Weights of a small GPT-style language model, trained from scratch on English Wikipedia: normalized queries and keys, shifted keys.
Each number is 128 + 24 x the weight over its row's rms, rounded and kept within 0 to 255. Layers, rows and columns count from 0. The size above them is the row's rms in percent of the matrix's.

# layer 6 attention value, 192x192, rms 0.0981, rows 61-63, columns 0-191
size [100 106 102]
[[139 144 121  73 121 135 107 113  89 160 177 135 134 151 122  86 100 163  99 169 106 132 131 160 106 116 129 131 113 146 139 133 103  97 111 104  95 121  35 151  85 137 144  98 159 158 138 141 148 129 158 179 148 168 118 159 171 116 128  86 112 152  81  99 114 140  91 138 143  82 142  91 123 134 132 116 117 169 100  92 130 116 135 141 108 129 151 136 161 132 129 117  87 134 138 130 166 126 120 126 101 188 125 100 131 126 121  83 101 119 152 138 135 126  93 135 100 118 137  95 142 161 127 118 126 140 148 106 112 107 143  99 145 122  73 138 170 151 125 108 133 123 113 152 156 165 103 144 121 144  96 115 141 144 107 100  85 144 136 125 112 138 130 126 117 115 157 140 115 116 160 133 116 106 136 157 110 152 116 137  94 176 157 133 113 133 148 130 113 113 153 134]
 [125 132 102  82 149 109 120 105 106 155 172 101 176 102 150 125 151 113 165 154 141 129 122 120  85 145 149 163 128 178 116  99  94 112 152 106 159 151 165 129 149 113 138 144 113  88 168 147 141  97 146 123 111 114 115 103 106 163 116 142  93 137 104 110 129 101 147 144 125 107  94 166  79 146 140 125 156 129 128 116 110 131 134 113 115 175 121 150 114 136 123 118 128 121 148 161 164 138 136 146 137 124 150 145 159 115 131 150 111 123 120 109 123  81  86 143  77 122 156 110 142 149 123 123 111 105 110 151 150 117 171 128 137 109 176 126 131 114  97 153 109 178 144 145 134 141  96 137 133 156 122  63 149 140 152 118 127 163 174  62 101 148 116 164 113 124 127  94 149  79 134 122 111 145 138 134 139 129 143 110 187 159 127 113 151 129 147 150 138  92  95 119]
 [ 91 122 110  98  92 132 144 100  84 170 112 125 167 102 136 117 114 110  90  79 164 100 149 108 107 168 107 102 165 100 127 201 123  99 155 129 105 180 136 140 119 123 142 124 119 126 123 102 121 112 111 113  90 152 138 121  95 125 182 150 129 140 116 118 136 151 127 139 122 113 129 140 135 114 130 125  91 105 153 112  92 138  97 105 129 124 125 152 177 128 123 145 128 127 154 132 133 129 130  98 115 146  96 143 152 145 108 108 123 111 149 132 110 165 135 138 104 148 144 147 171  93 131 144  96 115 143  97  95 113 188 135 138  89 131 128 130 101 140 130 142 136 117 122 102 102 125 164 158 131 166 148 153 161 108  98 124 136 105 129 190 130 134 134 114 117 138  88 151 179 102  93 113 143 101 184 117  93 141 134 148 148 100  99 134  92 146  99  78 122 153 147]]
# layer 6 attention output (transposed), 192x192, rms 0.68, rows 61-63, columns 0-191
size [ 96 101 100]
[[ 86 145 160 182 149 105 118  79 142 119 125 156 136 142 158 181 162 119 151  90 112 140 116 111 128 114 108 104 148 152 122 108 124 145 127 133 158 146 146 136 148 105 105 133 100 121 122 120  75 122 114  91 116 108 148  67 125 136  91 140 120 149 152 110 107 139 158  95 152 176  92 130 139  85 127 111 129  95 152 142 158 187 131 122 103 134 128 143 110 111 168 103  90 143 107 129  99 141 132 173 100  72 117 132 157 159 155 157 139 150 125 147 140 132 140 163 153 135 111 174 101 104 159 118 125 154 127 108  93 138 121 134 147 131 179 109 155 125 111 124 109 120 105 140 140 114 142 105 118 110 156 123 132 116 154 169 160 153  97 129 126 139  90 130  97 143 101 117 100 156 128 125 126 140 142 133 101  85 138 151 167 147  86 131 164 115  73 133 118 136 118 161]
 [137 140 176 144 125 155 124 136 161 103 126 122  71 150 123 123 113 138  88 108 102 152 152 135 143 106  83  89 130  57 139 141 107 147  95 101 120 115 105 144 136  88 120 124 112 149 124 115 133 148 164 158 124 127 151 148 130 156 158 108 128  88 163  90 118 134  98 102  97 147 164 102 105  94 115 182  88 143 179 137 146 107 151  94 139  90 118 122 159  75 126 161 111 145 117 119 122 137 161 107 128 116 115 141  93 109 113 136 125 141 134 155  96 109 132 109 137 106 110 161 139 114 124  98 119 138 146 128 107 115 138 131 136 139 115 121  76 128 127 110 157  96 103 154 149 102 113 114 120 141 149 144  87 116  84 124 135  74 145 172 203 140 121  93 158  85 120 139 158 130 123 116 142 149 105 119 116 155 122 145 115 140  98 123 131  92 101 114 110 111 138 102]
 [145 114 123 117 141  98 115 109 162  68 133 135 119 154 105 136 128 134 129 137  74 147 121 124 126 123 160 166 108 149 125  84 168 135 109  82 111  85 123 141 159 116 114  87 193 128  90 146 171 131 121 131 133 119 116 128 105 145 115  96 117 145 137 157 115  71 117 105 147 146 140 106 132 158 116  84 108 156  91 192 170 141 136 134 117  91 117 131 121 121  96 118 159 119  99 122 111 108 125 177 153 120 192 118 117 134 121 159 165 132 110 139 116 123 125 121 141 119 115 160 127 146 126 125 106 128 167 157 142 132 141 150 121 121 140 151 112 117 148 138 123 180 113 120 170 166 112 139 138 159 165 105 117  90 132 159 105 134 133 101 170 124 140 100  93 128 155 149 145  97 109  99 126 123 122 134 110 125  77 154 136 116  82 120 110  92  96  99 115 105  97 126]]
# layer 6 attention query, 192x192, rms 0.0822, rows 64, columns 0-191
size [ 72]
[[142 104 135 171 122 171 169 115 152 110  77 134 124 179 133 110 121 143 133 133 120 146 158 131 141 121  98 146 121 135 107 113 126 145 166  93  96  89  94  97 137 124  92 115 123 108 131 148 147 141  77 101 143 168 116 149 150 103 107 115 128 107 120 171 152 140 115 154 130 157 112 157  58 146 116 105 167 169 135 111 135 103  80 152 108 149 145 115 118 130 149 118 122 158 115 155 134 102 150 132 127 122 145 111 110 128 152 113  94 129 135 182  86 124 121 132  76 115 128 111 130 177 118 100 112 109 142 116 162 142 120 110 141 127 120 151 118 123 140 167 100 155  97  92 123 136 110 145 112 182 147 127 116 120 116 135 135 112 119 119 146 174 123 169 114  90  98 135  70 154 135 172 158 153 160 131 114 161 153 129 123 142 160 138 108 135 164 104  84 119 140 103]]
# layer 6 attention key, 192x192, rms 0.0861, rows 64, columns 0-191
size [ 55]
[[137 100 116 147 167 139 144 148 120 156 136  83 164 171  98  87 139 169 134  96 147 129 157 118  86 143 145 123 136 149  55 138 178 104 138 124 150 100 171 177 112 123 113 112 107 100 161 131 139  95 113 109  99 161 138 143 172 138 154 120 131 142 158 143 105 145 131 117 149 115 108 136 152 102 106 137 130 123  81 181  72 145  91 174 136 106  80 111 121 119 105 141 113  95 132 139  93 150 116 143 105 102 145 138 131 132 105 104 125 131 130 127 117  96 127 143 140 108 118 148 138 121 122 144 128 151 124 112 119 121 108 161 130 120 153 132 118 128 148 119 148  98 140 148 127 102 119 114 118 109 193  88 176 161 125 134 159 138 177 141 116 149 149 107 117 149 121 122 133 165 160  75 152 128 110 150 145  96 125 113  95 119 111 169 140 150  94 141 107 107 138  98]]